Weights of a small transformer language model.
Size: width 224, 7 heads of 32 (1 for keys and values), MLP 896 squared ReLU, 5.62M parameters.
Each number is 128 + 24 x the weight over its row's rms, rounded and kept within 0 to 255. Layers, rows and columns count from 0. Numbers have three digits each. The size before them is the row's rms in percent of the matrix's.

# down: layer 3 MLP down (transposed), 896x224, rms 0.0388, rows 597-709, columns 0-55
# up: layer 3 MLP up, 896x224, rms 0.0494, rows 598-709, columns 0-55
down597 099:100136145147105130152080141122180097136135163134113158129173196120139112150137171149122115133134122142109150133111128170130086147081137093126115149089145154130085112168
up598 102:139117159155145147098126108105110108180150100145133138131134121116106130134123141149114134177166167130131130122130118132049183136135145173118112135136104104116102102139
down598 101:162107087119111131070111108120170125124092124111068135156132141104098090119189158102151133114104110134137167127106089108133166136149110126156127098120107135144128063142
up599 091:132087104087101113141141104104112111212167156138143148100125143168139154122115065151146142142109094082109117127186129116083132145131136121166136131119116129146110132123
down599 093:150134109063162131199124130139148155124126147108106137149125124099161125166093102097076117152120080121110103113132141138161160153143109114100116162130072139128090145093
up600 088:151120153125120093133123101122106083110115128159111136068119120083135152126119116143143138141170125151101177130117117124131144131127152131155115178087184135166088099107
down600 086:134124174176105127150126098150139119125093091150137108104084131136112106173130160088133183099102142161136122134093076108171111140129107095136118131129126109110106129150
up601 100:137113115175127125131130111109117079177100154122105125152123093095169205123124131162125121163142141127137117108102202133041141150159114111156122157104151080137137155114
down601 103:115134111140118117139131156128141145110051139151112143126106146123110138182149140111162104093063104122126171170155095128151082132112136129142156112134146151136121156156
up602 108:110136156135182105105186122126097152172100123116147105143140119101100152133138125094142172127132103108124086093129145123100140114108175169107128105132151178107148135128
down602 103:115117109089114121132153149185139132112146088147153153152168151112112143150113132080127167121147139140123106148140137098130120136131117126081121060157110098147121188118
up603 100:110121177141152118125117124117166139156145111157141101143122119117140153110134140106099137118137113118091116107127153106139142157109183132149145117127153159128140104138
down603 095:109144156100133136128177159121122128121151123132127096078144123116124130113108104121124154145125122132146106196124099119107110143127153116140125125121134119100116150167
up604 091:117061087137176111152139116110183156132129112126143117111119099149137143106144077102130100174146132125101142149108143084103145136144109117151159149136149163129118136157
down604 090:137134129120125096114163145152134131085121108137093164143133145135114072140157154165131043075144110144112123118125104154163098103113102113131123108132166125105106180148
up605 107:116107099125108135148134136154127151140109111125150145130138081100148152130115143103074123113112095147131069120096143153119145135150118116164098133115090111113107088077
down605 102:107102155124088125099105128156137095088155130147131164150125141107087150130143100116096109133109100158085155064094131109097126142144136143086157137127088111127119156102
up606 100:132115124184121100149095129116120105153163122133153148119114158121086173083071120078118125117140123144115120131103153169101102165125096171141110177146123120125122087140
down606 102:143159135139120086086119127125142138102187154144131133147167177094091104124125137150160117120131134123129185156149145128134137115079120107128147081136105134108126174143
up607 100:182063122103152128145098116138117138139100104159129137136117108153149138139128122142098181131107077087086116135180124135109123172108156107113073115122124126119151096137
down607 099:043171177130155125127146123119109133126158152114094093108121138116152099113182114078112161086132110096122133148138147155161147119110112095121122095120129109146155138125
up608 098:133136138064167132136124162107139082113139127109104086096132087135162134133107125095141161129121151167137100137177139120099117136130105152119144122109108125163135140150
down608 098:127104119135113116131170127105110104098130113088073106107108114123124144157158165122107136166115171144162111116130143124137096117122152110100107096121145153151121125098
up609 090:152104154111141132121138160126104157124135142128177115163140103150141112076126112128128088108105162079129141153101133120129115145117153120133116120137088160171193126153
down609 094:104101151130136129192118172181134113113125116143115101130112102103118120094144146118106125126109203123162175102101135107116132136120160134092131117154138174122125129163
up610 102:098127105144145133105146134140134154132141115142111135147109141138117183132129108108085119138129102133115160125143143129122155140151150146160120152120132121121119125114
down610 101:138126151094135139105128124105135123102154128160157145101118130128156101145177129108148137098119118115115108129140098148135134112157109129140130086117089158099121153163
up611 097:128132160157135096124133158134114150158122113152130118173114145109138158080112118136116155160132138105138100113122155105114121138074116141138151114132143161093134096115
down611 096:097153089137119127135116066089107136119073123084135138153100159138170115140102135144175108158146160100140136170073134139139175116127145110142112140088173165128137115163
up612 101:100107096156109073156143154085151108165145128148119140132135118143100140138132085125100130120118130107068123136140129177145183162126119130120104121112138155175097137107
down612 103:124126117165133142111133130129124147119133122120139148146133114109117146152146148137119123141119138127166104109123122133077150159169143168110102126110109134136036134097
up613 093:093135119101087143119135176142110180100134101120202107149186104133130144131128100115132131110129117102138087111172135094106134104099146185120107160141097126148169117151
down613 100:102089133144152167165126137125187110117088141080102126124131140135113140149149202125132096171068143099199130119162111121156113104137135091116080104144128156098146108134
up614 102:091146181133113089126100136130145139132145167132124121145135124151138115112136120101093138163129135179095148094112112093148138128164106152129172123173147102142152109098
down614 104:156102148096118113168140154119101084148101130159093155089148153127141109114145135124169121111124142131140124126127123133120118156128146119154113077112172158157148147108
up615 100:112107117142126099100126164108163128123124112139111069114136128101113112144125111104110173157183116093141108125098118127125145109115142127111129133084125102160096106145
down615 101:162161122151102116104145114117117095104170115096107117109110148140124105193127129109145164138151145163165136099112119151129138129142150139101093065110145111133125141125
up616 098:157134129173115102133154165106147109165159086135151126179144133111126133162116133133069142176125100161084136124102124102123127129110117123112114153097104137143131101094
down616 100:125098117127130128141172159118136082172063109118127149098107121103121144146114120106120130123139173117137166099140106172131097146118153107120147124147118118122101144137
up617 089:130137117119101112109140133158111111143115095143139102160196109163099091103136143114108099144134083096103131145159142152137122130149080095126109129135104170128134127174
down617 088:141121144116129156164111149135122138145149145109062154128109117138122060151161150157131113150113102150094110126141110173089112141128159134132131125105142149123051153120
up618 098:081153123165114103117157153114157130124132116100130118131133115106117115129109111100137106156125110127115092127118129141132142096135171132132133142091148139138118114079
down618 096:084157113169091141091112144154140120135135130140127153120125114140107130120136154116099094107135075120138137113067141128115104153114095174122152105141124113133091145118
up619 092:130144129095161158144144078114104141125152098136122127132153117168141153101119099081155127179108115087136107135102137120163166181168092128105127129137119123169161152157
down619 097:115126083121164107161127139129126152090139104117104113094074127136094141108151118135134095143115134133214145099090121113120136147149107095123112086127122097151158107136
up620 094:136139076127124123100127112153162123154114110165125128124149087111105136118102089143116119102146112164121124071140111131122173105128170151169119125120137116121115137138
down620 097:125197095146147088154113192156127094117145130146097156083123093151083162126113106128136090128127146149182134145127129136129109094104123132165115094154137118143141108120
up621 101:125068124115082152126128122122138166138161133123128113120166110117132130154092118091131135143139121106107119121150137108125111176166107131125137156113090156129180088125
down621 105:113092116103124135146114109106152115141097107165154140137123100161125161104127142141116133138098174104088134082124131125124151137107108135134129163123101113100123154148
up622 108:110146136147172118085141115124139174143180126139182123159172137097082127068139101089103138163111147094132120112103140149143126131187123131144120108114118124125175148140
down622 099:138116150152124167086121112114154103086093087133124105113089152111122111146118130121153135159097096166142139120122131138122109134126178153083112155136128154121134157179
up623 103:155148147144102099098154135143170104133126100166108090137207097160099158100127095127143156145094168117113105109127139095137148115093154122126153120151117175166171139091
down623 103:113069192127117151127143133100188137145107127185123165115169130143146124087127112124122159145121120173161119106158122078140055120148154117126119082112151129178132153089
up624 105:140150147133112127121117105059140151131143169159158119140156149113127133110117129127110147111136151149078115109119153100123118113169160143103116135129107183124164104104
down624 105:084139102131127108074128123134114136137153106175115119105125142137165090126125152111166122094107165149157145112128175140150135094107110086096139100160135138157126141101
up625 096:168103107092100097120150142098112129126094125101145112151135121134152117074112114112089112167126160102128115124186133129111166139125129106115124129110115124157143166156
down625 095:111130127101135149109125139119184077130148140127102149121115111101105117103139161173155129149144099122116079132126125154093155113102119100118141113100132126159115110142
up626 104:113141102092149068140145161099146172130128121091110112127123138100126139093149106170122104123149179137139097069173151118177131118137135181174155139153098144125132103110
down626 101:103148136133161135103169104116150124139088161117114150139128124118102141094161141176080099151092162152120130165139136131102111181150108119153126096152129129123113109143
up627 102:144104113110160110173108146159142145121126130150116126150168097166159156131147127133090160141147159149126094080133135101095160108132110100096133128133154165100178105132
down627 106:091195113176143131117121129088113127075078122156140169091129146130131130133112073115133101114150107140119120122093135113151104136115132129144152110136120111103142174139
up628 103:152119079116127111123073113187137140148133075119129108091175161091110158129156100138090141158146144134152137122129133131116158166123141131096135146151093098114110113106
down628 101:122138082101138107141118121159128124116078107095119094121156134113124169135095136129183169107128141104144099147112100162168127123129152094112130113095094110129171096156
up629 103:129116193129134106144110119121094110181153108098099150141179124139116176085143136160125116107151098121153141110130146092116134154129157189115112115094130180106122089152
down629 105:147156144195144130133126127114150134100133103135127106163121102163115092165147141120177110151139086119169107132125102144106116125152131127167129135140175116139122088129
up630 103:113123145146121123134127136125123164132146134140127119091161126099143139146158076125087152114142181108139125115149177075151121162127108125112119117142128126121184112153
down630 101:109139189119106150150154114111129144115123136157102164145135192094124100119148181203146107098152183143130161094123127081154115131111111149068141122113136158096126132135
up631 101:131118118147192145128143140144152125159131116122103131116134107113099137065111115135109111102157115132144104136110135151126150111124166110106105118101137130145114135122
down631 101:124111109160146122088153099156148111182120139108095149127079118146144193109138111123126115127168129163176136108108129128098088121152123169114088103151100134098043153118
up632 096:151119112173107162081165165146091121121138135074148099135124137097160130098122139125104092119104107115095152112159121127138117071126122144132130135106105150177176095118
down632 100:110120135131142121108089118107135153135162130124132158078097129070102111154143138108179112089146102130149138105104126200188130126148105138122095109130102135162122166120
up633 104:149150149114141092157138116150169124133080095172105117126120090134100155166129127100134157100148147141101145115109139152115181123111133111129077148132141126142127113159
down633 104:100129185145092107120126177136133156127153127130134131120139128096131102133150151117132101145193130133115101106170096133155137109139119144143150140107148087116129143109
up634 103:169153140145158081171112123105130123076123122130117109186130108101115167125102157164089109132143097134132149130142177141149143130112162146125115088118140152108158089156
down634 105:099081132087113077077136112146093095145154117150166157157120139153127177129081102118142169146143163098125117121086105098126100137095160114081138133148137164111127156114
up635 109:132139100098126073134136127119127169130164128100124115127161107102135163130136082099140113165109140108126135144131164174131151134106096122156114137140154092114145120120
down635 111:124125150130123159110150186138096104166130112117119126156104108124093160118131141150163136121128163118116140137131165151125117124115149138117095124122186109124100126070
up636 087:140126114125146127149110102117140092158102165136143111109141092128129145137091144191125133147142121130123147158118158132097140103143124123134104189138109141125104091161
down636 096:145135139137123136137116126134148107140121142101130131104092145101126128134095119168107105102132113113255156155094110142129116119142117125147163142138122147120107108106
up637 106:089147122127086108172137107129114149131119182171113122138163134116141142089114111128128158132155125110105133084193131142136129116109114162149136170137111120141145093104
down637 104:062160133132164110164147110138151125109101094144157128146089107088110120143144195101122124160147069097144095156130153126154069145139129153141142078155105153132116118121
up638 106:131101157146132136112157104089168111123150124154128090080140110106087121128150137160098121134129141102080087120143129136154129160119114141130136133119153165122106131096
down638 107:109134106124109136141112128162109159151146079152155114127153113170138135132114117113151127168143153160148130103130153160142161141126135118162104149147136135111101127124
up639 099:159119106132062162146126155124122100151125120125120133135169118117106118102115093123064151144137147136108139119156138147135163126144132147141111105161139080140132146127
down639 102:109149167127118153124116149088148149152074108111090143107160121163114136123154131168133077123161129116099115154134136157114135084112128119153129111097105112129102114166
up640 094:106121127152103147144110085122129159143129171129129137171142101122086135150092101132140139113132151123116130117164132114140137128120160094146123139098072129122137127142
down640 097:098139097173101169100121133133095092124117098119110120142148144135134109145134138123176110102092107104117185150056133156142137160136133101120102081117132118132153137176
up641 100:118144103180128130121095121106148098185129114110122131108110131090110156105143098176134083143143146140092125121113152129113127167094118146117117125118144109115134059139
down641 101:138181151116108138082122152094098097112122142110095140099126149138142127092132144160200097102109106120137176107177108137150104098110113147128136110090150117135141175140
up642 102:118144120117139095149130122088127124125121123174126110130152148054129096103151113128134143172147125132149096124116145073088120093091121157108115125081142115127131126091
down642 096:091141123138146129140147105126126122149119146116083128141094126126118129131119127134077128113154098154145137143090128094122129140160132108094123151118111095114107129092
up643 105:121106106146136147101059118085125144160106137147130055155115105195155133116136153163102126143063143131123124146148148130110157111103130125111112156160130087164089131150
down643 106:120129107157126162101086133141157159142086115123124120127074094118111128166132164132124108151100114115190134122115117103118103089089134137137115118098127109147092132104
up644 103:161131124117138138144131120137101112171139082160144141144184139094146171123103098122086101134158164113089144094186120130131149099141136129150117126173116114158127152122
down644 102:097128070164125117131113133169172106115159121140115126119110115088125114145121169137133131170131068099156133148139122140118122135120107120125141067150139179175130153112
up645 104:127132076126106106096137163101151148120087162074124058176125090126107147155121123174143105100095118112146139137154149142147134095124134163157155174120136146101130113113
down645 104:125131166118122101095153122123124124121142123126150134125168149124116100086133116093130122152121157173185094128161123092112116146145106109132129107133132089140143175159
up646 090:109145079128089132172153121144133116124112111150138128111141125138109132113124152127109112096139077141127140111156186126155131155100159143137126125089147138136186117140
down646 095:172144166113139128144139130151136101130167122147146099106078167124162067113119139123182151064130103067159099182101172172127112152156154095126138101133133141144131144096
up647 085:096129117134124081115147140151135136118123111124114082126110124103117121163127121143092091110142121189109130139100119091104124133107159069122127192103116115192146108131
down647 091:097117104095092079117179097133144125157118082143140123094127106144156143118128152076106096129100108177155117129134070145163169111125112125119124137148125119167156136136
up648 106:166097101129122146121085102116145166100125118152129131164154094098142139146093095110112111151161098111101100141144138178136146093168136107086133113132116113094160141160
down648 105:139095131122144108122123107110132137126119136113143154150120087145093109168093124161106151161118125147146144094158117126133145100162188143131141139112105111099122135130
up649 101:114140160138102117120137121160165134089170135152113148147120146122098130112113046119123110149146170131135125110152121107127153117139119142095152133150129152155107149075
down649 103:125147174123139101129094140162144096153112110141117098095134122175119091134146147101165078122079132101153126157109144108156147168127139144129154159150111124117139128145
up650 102:102095100166097110142106104107101188162143162141174130124136095159160132119105152098140143101124128097128141141179110126125117130171152122141130128186142121134139135097
down650 104:151112141208116084127145088093088175137124102131138122161121139127124115094137157153134139154129135103153122122157113120134099134110119126159152143170161097119115106101
up651 096:108129164119084111086139161118159149157118124099189137168172084143079140133137132133129143105132115119115120093152091154101129121160125137104096120105137204100139114170
down651 097:147138132117106100113135125144152109116118135058081172123135125115138101136148156174115113155133149126119139149120144154069135123154138122137102120131103141105147125130
up652 095:131119126132140148106136105117124145159107130135147147167138105143061158121114139130120115103088085108134149098146114170131137145157126152128160096103175160171127139119
down652 096:124147138091165133139104132127147142127116129114109084157127152144118166119080157149150147088114093099176138150098106169106137137103125148143091105170143108128107139153
up653 097:127118118111141133100150139096135138095129155153192106090107119108160199139098097162124131115063137115126129152104140125154140137114080085143166141096172131151147139136
down653 102:100124115114086142081136094095143142127126132129111164111144137123126147126183129129123116123103109116200161172103106122136103135148103108107113079141117126145124147116
up654 101:103147156141110137157119153145152149143147143105152109099205147109130148123094110085057144124151128086105171106135133151106165112153124159145107153151127165107188142122
down654 098:133119116097147112173114119131137132138168153094138129117156144122134109097154174149138087090161142142142179132160131170134118107103091135144096118111152136150172129136
up655 095:101101125113109116139135134131153104123165155165134122137161104156067167142109117075111135154119102161109137155141144122130174095129089121113108122136115132178186133135
down655 099:115154165145119149131115155092148099137139129167148081072094122117107095152132145115135103131115077100140119155111119125144122158109117115140143109133111122150112131149
up656 109:145118099104115142117076109127112138146094135169114139160156136075133173132142119094116161150124106149098133152129132136154132148158113124148104102099122150118177134136
down656 105:144120087158111122134124137108108113122094136133076153142134151101120122137118125069147148120121114142139150169120100133102122117128095149134098071133118149166147109140
up657 096:082064089119189135191150113132148147134110128143166162102134121139133150106148126132127158126104135111078156137123105102078126130133102149166147112151167149135121138100
down657 097:117110130107107127133153143110149118169169105134137142117147164077113093127143161092155124147145115143159134101125094142161089145117123120104112134119141143124080124122
up658 087:110141125144095147140141179185150121154122107149139094166122130114091149134129130087107105089144074126131112095114172147150140143113145152125077151136130132179164109117
down658 093:164140121149096110172149127125154095125116095100141160153107135112120128169152150106178096131100102091195180116143123136161131128106146103124161153111122115146097103133
up659 096:073119112152156126136154182146141111096092103117158119086138126130089163126124145130085156128183168169137112114105127103123132122137143109139139134102145165102143154111
down659 100:105119128143105127111123153103120126134103115080100126144108165119141126130165119132129115112117156158099118167155097125110115123140156140156139113110160108098056107098
up660 100:105125106092119139130140102123128124104120147142145071104158126110138147106102131152118085147112126136127155106114130156161174121100154120132104143146127120132147127090
down660 100:131120118125085108100122135167119148108152104139158122142065136129105119120100109129145121134101122156144150142150099087120070172118121155118156168113134117088113126158
up661 097:159130081121125161102129129110082116118117104143119126094146140127121139157122111112105093157122092138157159126118141106111164204130105144127097181109122109098124084091
down661 096:117161099141126139131121095132156129142107097149148161138128135093116117152130088106139134108150111135166107151136075104122150158095134115137164130114089165156137152116
up662 103:127136115088097132083148117135106125110125141145138130123166123132146137150146161117121176100171102178111102128111144115121137108156098148111104110141119127128227101063
down662 110:151116088124131118144102143125186144105094140112140145117126094099124149103121127166175110143143125162107103106164156116178094135148114154159107113132116107149114127109
up663 108:118101161128160074156135096164118102157136113150139127109120137132104140106115138146102171134120136170105141115119132139102133157154124149115075098122142137104128151145
down663 108:101124140090133121105136113101146084139122131161128106154155092148146112117131130129072142133189178083124106118163163124134137132115141145132070126128105105112141092180
up664 094:115133115140113097136172126120160135113112128156177066150145177140081129133153106190119120102152078105096132137134152147136116098098157104124122174097126096171129130103
down664 097:088120097120127115120122138157151150110153108109116133104109156126151103122168107165111131119128132132216124102120134138131148157125092119112138132134133147152143123090
up665 106:127113093152102115119120165125146147154093097162151110142127140184144119130122144125130131130114153107080118130180132103151142119134099123130143119153160152172156101119
down665 103:129136119120139180132144147160151152150145092174141155136111169135126123125078126080142112166126133113093128161111099137171096093120098130119092158173126127134102142156
up666 101:170124083094163102145182166144118135124058108097117094158135131114137125110087120183125183141148096129118094131147143103113150143150141130128159151115129115139143127123
down666 101:108102079148126122105119131134106139083161152165151112136130120094141114161123123148098160148138143108122137136165130112162119126131158118163119136155149163080119137162
up667 104:123122118104185114127183151140148119150118154140108124140123156187115145160140105157151124176149128177128067119120149084131130166151119162147091182168119107093129123080
down667 102:136152165129107140101156162122140135153139115161144118127108164177111090158128090127153128077131101116127126123117146124115084117159138157121146140141103156125119098090
up668 109:103130105161074141089136152128144118140122127136159128097138121094133227148122101117114072124128127117137098088111155136114134121153197154161075144142129112091147131133
down668 105:122120115114163174120114126119159118102152134126138122110110095117096108131081130157076097114152138138130136131137125135150141102141135137089142131124074090184163142137
up669 075:139110119131134153081093101122137152146103166164145121125136109148162132121136123125126124114088147152148138089150158103146125155128147110154143157128155100142107062126
down669 057:121147130143115123080181119114132110105104082089133126172165137154104133150118154074160053152132081144102084179119158126159103179147157145118155108128142136149122118107
up670 097:121152102130123110100081137105129136131133168189165118116143129156163131138087157138118096111099170152121097108133162091118131127091089126145135113194110128117183127121
down670 098:139118130113097078122129081147140124136106070169140139141143132114113161140109141167177098071131109128124145119119103129159113099140146101119121116148122151107102159138
up671 101:112130094164141149110104127157146154103127112123136106103142113112130128113110120107124142161104128122142116151153142093143133150138126155107101116170123164140198096119
down671 101:076110115122113148144159113173145120113123113140118180141156165110140093151121145164101152171165120154126134121151090131114124122104160121138134131090100063127139132122
up672 109:111116103133134109082108128135123102189117130160170112112128099135107184098148086165113125178097132078121113100132128112141157183124164125190171121108091133120144088105
down672 110:116156145093109157111099176139148108122123127116138120087105143078127117140127126139135136139160172098107083126088111157126094143133146140151146147135124143137083137112
up673 099:105116186108133103135186152162104125143111181111112103176130157112131159113155123174108091126154130081116159080162108130141170095162118090121080164095124123138135130105
down673 101:130146138116137125174154122162141126167093120114144160101074137111158119124129131125118161127130137158166166132103138146116110133154134152143096175145153129146075103094
up674 106:148108106126143151123170079094078164177154119145114136160146107102111125174117094098153118116145093115092101096181116145162156114093138138110152133161134116135132111124
down674 097:122137099138120147132130118129142099140143127151059182148115141097144101176142129146158122073124159158137105129157126172160086145149119137134142125126121142141125110146
up675 100:114102105116130135128100120122147150136134143106135092114156152098122142164088095140132071135114135135135093105118150105116150090175173125125114163175104112137135140149
down675 101:129104124118077089100126164071107111145134085116124093158126126153117119130145146128099145113171176156089102100131132152159141093131129109119150128132092098133091144111
up676 091:141113119134148117174125130122121147141061110126148107111126131145096176141132096115146118158140116180133130127131161152137146117113130139177155150135100097149120099108
down676 098:111162107142110153150133150155134152111136144107123112125078118137133151154110144136114103126097163116210141163149111153126142140138114150119187142098118130123146138115
up677 094:104095146126135103092159148133130122098112132097109128157142102153092144143151090181140146106081139123124127121107125123136170130177098148099110125122127108144124112117
down677 096:106126108143128055114116128148137070145118134176086138125107147100128129114148135179078138109156128133149127104118122145106113145149104123173119120149117089115094086154
up678 114:096138086087099141141133118099127156123130128090156118086153119130101133107123101130111148138106104141098123126157197139148126112138128165122102128146121113138166106112
down678 098:109166158119134176107223101116138122144085151141145120126100152118135134111173128179149118106100138124086132171127134140103125159177108125122119117151128124128147144116
up679 105:121132107140073090117089112110148156159178140099171139182137142139081177094101111129121141136190167158116146118115160142145123132129115126147130170120160154116134116151
down679 100:128136077116126094147060157149171113123171125097168155133110157165098128127144142136169120090149169124181117124103136131147134119123064089159096132150177134076082128151
up680 100:067139131138136132156154117151083133143110148140157133108134122096116109099110096116106125127128125144153104134122120130144131162094097160119094144147159164125144113158
down680 101:123134154106132108118146126121112157115158123134121129161121150131155112100153147105111088076157092099101182126148108099121132121173119133110082137146133169123164130113
up681 095:160130162135104119076167105133108151125161123155092123156108126146161156100110142132106107125095065170090112152151133082139189122097130143129160119138102118179140126103
down681 100:098105122192123154089152131145159147108079139116141144115089146117125123148104112132144084154119104116131105142079125136160144157138120090105112126124162123152080139115
up682 099:138157164112147138131071153084118115103123127134183124096117106147094138120165166175104082150122112071148120125093153151136141127121125133149138104141148162121142088130
down682 099:141141075168112139122132134145135064098111153097104145127147125135091170116149217128167086136157165115160179143148153133117115120125105119136162142164137139121115120125
up683 099:081104081148130121095123117127152170109116149159102105140143088177143155120128124135122118153179131142173124131098132124131109133177152169187126173159137133103128135114
down683 098:095131150108156133115138121111112099153141120153121142115097143133148123146155128136139109113154145105133148156153157132155093119173132088130109094146156096149128113123
up684 107:124075114165160143127097080132164084108075131138162140114137110120115134145130114127138145140145117163100109118064171126134134166122157098145116138157163136134124116108
down684 102:129109138091132096107133139110142124152117113114118134139063163190131125144118097180135087125136102137164136113150147129111106145102135156120117138110117174158070123109
up685 056:107110140115130141169094136125128120158138128151151104142169108101109112120091124125110134143101087149119137094188215111118199163151164116140134140111115121114173113156
down685 040:109144099093143115119107115129143131117097162134117181093107111125087124144129136142207116106155124088137131177129112147142144151143118174108136151136110103133100133128
up686 115:133114141116129114122128156118181106166103115126121131103142118142120121094113089091124142113097112133120097126097156163156155162095115133132131153150129123165117135149
down686 109:124096127104173116157119129121124151136149123090124121142131143090143134121144143114121110115155141091096161105112125153123132123167151074131151099095121088113111144183
up687 097:128133111145152117108161063097158166110128095133123122148146108133124133135159140147132120132137138082109125122160125133118137117087072146108122121122107124138154146158
down687 096:125103121147164149148137124134089093148124124152120132089126114132147146177153115108160131107180123103153108128161162114141121162137125131157131144145086118116149150171
up688 102:136129085122097115128088112107151123118135104121161138162171136110151158137093127134101155098170164166137099106142185133130113139117140187115166144100131112133142091100
down688 103:147123106105116167143110151156170123115136156172127126138082139124162120114121100121098113141131136138121100153103170155124096168098119164126136151139180110140107104124
up689 097:088112171117068146140160120155185116156158129163130139078152141107088128075105091123109121132103139169091123092105127070160142170131133148110138183160111136158153147145
down689 097:151130100101121100127159129134105095114106086133105134152158091102142099156106145104144162141131129109105151136119129114125110163143142097112115119147149129140090158188
up690 102:127116152108135124124098107095124087164093154121172107154166096166112116096140111161135152097102131102134113098112129111136142098142140122166108083128139173150132136093
down690 095:103096136140109130141113154124115107157140129163084123121155144158108100129173141149132121133101136146200141130105122082124134134139113154143135046134103181153106129119
up691 092:145116107166120123130173128144126155142108165158138129152111155197122129163142161132097134107122096166098108148117167128139131105149130139098090126140189102141137140141
down691 092:166106147137073137123126106121121090134095111158118165137138103094164120158160114152133148139143126151108092118110120147120128134125129094123131123125109079100118157121
up692 096:128147148146117104102141109087085102163148123121179090130096115137134130092139155135145111112091109134147140111147143089136120156132155081122095132144132139169167099107
down692 098:169161146140148164097162170142146162113144145097136156139088135147124081147110142187126136102132146137173154127126150102108091135143084139104178115141146121101141168117
up693 099:103147111130176099122074132121091110130172105143118112155165111169114129117118157084123131161143110112116125140158147141149145106138134084115107123135162126103118127166
down693 098:108126167136087119114099106139148096133129175125118142175130180129115140156138109123139129127127115148164113111137116147137123137133158119113101110105116130156143137137
up694 111:099090131134138141170153162154116099138124173135077131124118147162157116109116131130149143141100110097118108152141140119167139142156079133150131126091104148153150075101
down694 110:122114167159111143117113142150100134125117148131111160108170182102114143105150113119112136146073131171106151110156165158170130128107149166125106115124094118161122135128
up695 096:159110135109118139131150136155145175139115128131129124112134125150114155112106099105113136110150105088125103138132154134128152111135104125144147160137151139151130142157
down695 095:126120126135124143140144120156144179101095101167121173140137156164159143105139133145156096105154101138209092120111102140119136134139086137113135097104148140161154169137
up696 099:104131102142142145169148145103089145134100145083123145103100133124107120110139089151126097064121123099103138134162143131172107155120154160125102128130110113123164130120
down696 100:108154108137111142118175149149114089107148134167141114119089120117128092122139155126129094114101080116124105112126136179111132073126161124119115110134139125101113131138
up697 096:154156163126103078164129130111144133135157153081113101124120154107120135112091113128112122181112148135123116126094160146149138156129117116123133119135102111157192144160
down697 101:143149126128117138095125116120123126150148133177143154092098114108102098117143122127170128102101149142146139120161156152114139131089138116127112123122131099108079167111
up698 093:125088171137145128138157127158148114091107114138121129164128074117148157143153122148087125133118125139149120108092141097089130143157185139097099124108147114121129151158
down698 096:126154175110128127141101136128194121129122102156136102106105139123142166115122131177155115116139141144151165072123108124142103150139124100136131108086115107099104107133
up699 111:135079105100108143105170107141158091148073152117143117150144058163114123117139101148127107131125162107110116108164154100122122138175111114139131120156127125110149118152
down699 100:129123163140145123074150110145133117172141155139217170107133105090097114118136114153131139129121109167148124139147134154129090120158123095111130104158136137110127156109
up700 110:143144127135162128149145089142138071126113125126127095129112088125073121097182136114108118155151152131118124112161153145122147164142114153139153147140132132115139131133
down700 105:126145146099144108117135131128090140092127081077135143137112135110134166178134124069081139145115125097143098093149138152133147115107153127155095141178101115125087126112
up701 101:123127159148094145128158129099159102132138145122188104105154112119140136104092126136099138130156118131101119076130154135107139126153170100104095122142109126133135122139
down701 105:103157101116126107164157127096130126154060100114189139123079147132114141148096130130142150098126137132115154148150169176152159136161149172102155082104149135099119102120
up702 115:131123065111123122141145126109125178114120112119129098107161146104087156109145069145111107144108141160097097072135182132129161160144144137118106115143145126131137088134
down702 102:108148158123137168088196081116141117136094141130152122108105137144120098121155135152140102115116123117087124183101123175084129172167105137137096140170115119117147157137
up703 093:120099146093139147109140149104080145130132115127138076142095118121121163154112118169116116158113153075120177132128137159111127117116134125131176124121162164157183105134
down703 096:121172130098120132110170130131107130085100161114085143124085105147141084149118098128129073107126116112183131120129121185140130117112112140134143049114135128146165152146
up704 103:138105115103154146127115111133143109199142115154147110079159077157161134132149133114124124174119121108107098087186109148125131177176092118143171149148111150112128133121
down704 103:101193135112101153124130106117115128119140132138095130149084099104120096148120132111174107165129140105119122165069141136105081103130110133133159082117096093145109149140
up705 087:152133100137119099159168089171119126144106117138102130107149090129122168095115137141087165119087145134091128123115132138117132139138133151109087180155152095135097128130
down705 091:125139141142134119150140141140143097122114116136098127097116154137120112177122132116144166146094157143143132118074095121125125113079121115125125119128131129128103116148
up706 100:085131090115087167129131143128168133137111144145130115121135121116141146101106078160131118127148148117144157122113128123143146150087139120096124126119178117178118119116
down706 101:139144092156124080110093107153148160122157094083114116159138141129107151138158106110162116137147135113116138104131182110116113157146141129156125083142133138097108163122
up707 103:135138124132170138152134108073145121164128140154082087121128143141175197087132140121101129104134095125065146121154156128126108147151152143131142148172113115128133102122
down707 099:166154194160103170108165168139121149140126152107158151142109166092115126164117118176123128102127132140129141118079109124164094120130105151113184153083107146107133149132
up708 104:149114115105155128109145141162072111126158123133142141150165136119142113094130110146134124104136171139131131122127138097101131109130120146081125103111098143159186101108
down708 100:130103148123140128157064124127125111154126094147145122117114130117106139122126097117149110114126150109201102117091129110121146144149140136160140127145127138155123109113
up709 099:117094110100131124119120107107163133122127177135127110168129121102082140124140114115116136147145143104088140113106139115142123149157131131124165148119176130125155141104
down709 097:122160109119139128151109113155091105130126123106118094156121110131113173118143135091105133107123129143122151122132162136098150132124166112131147106153157200097122129084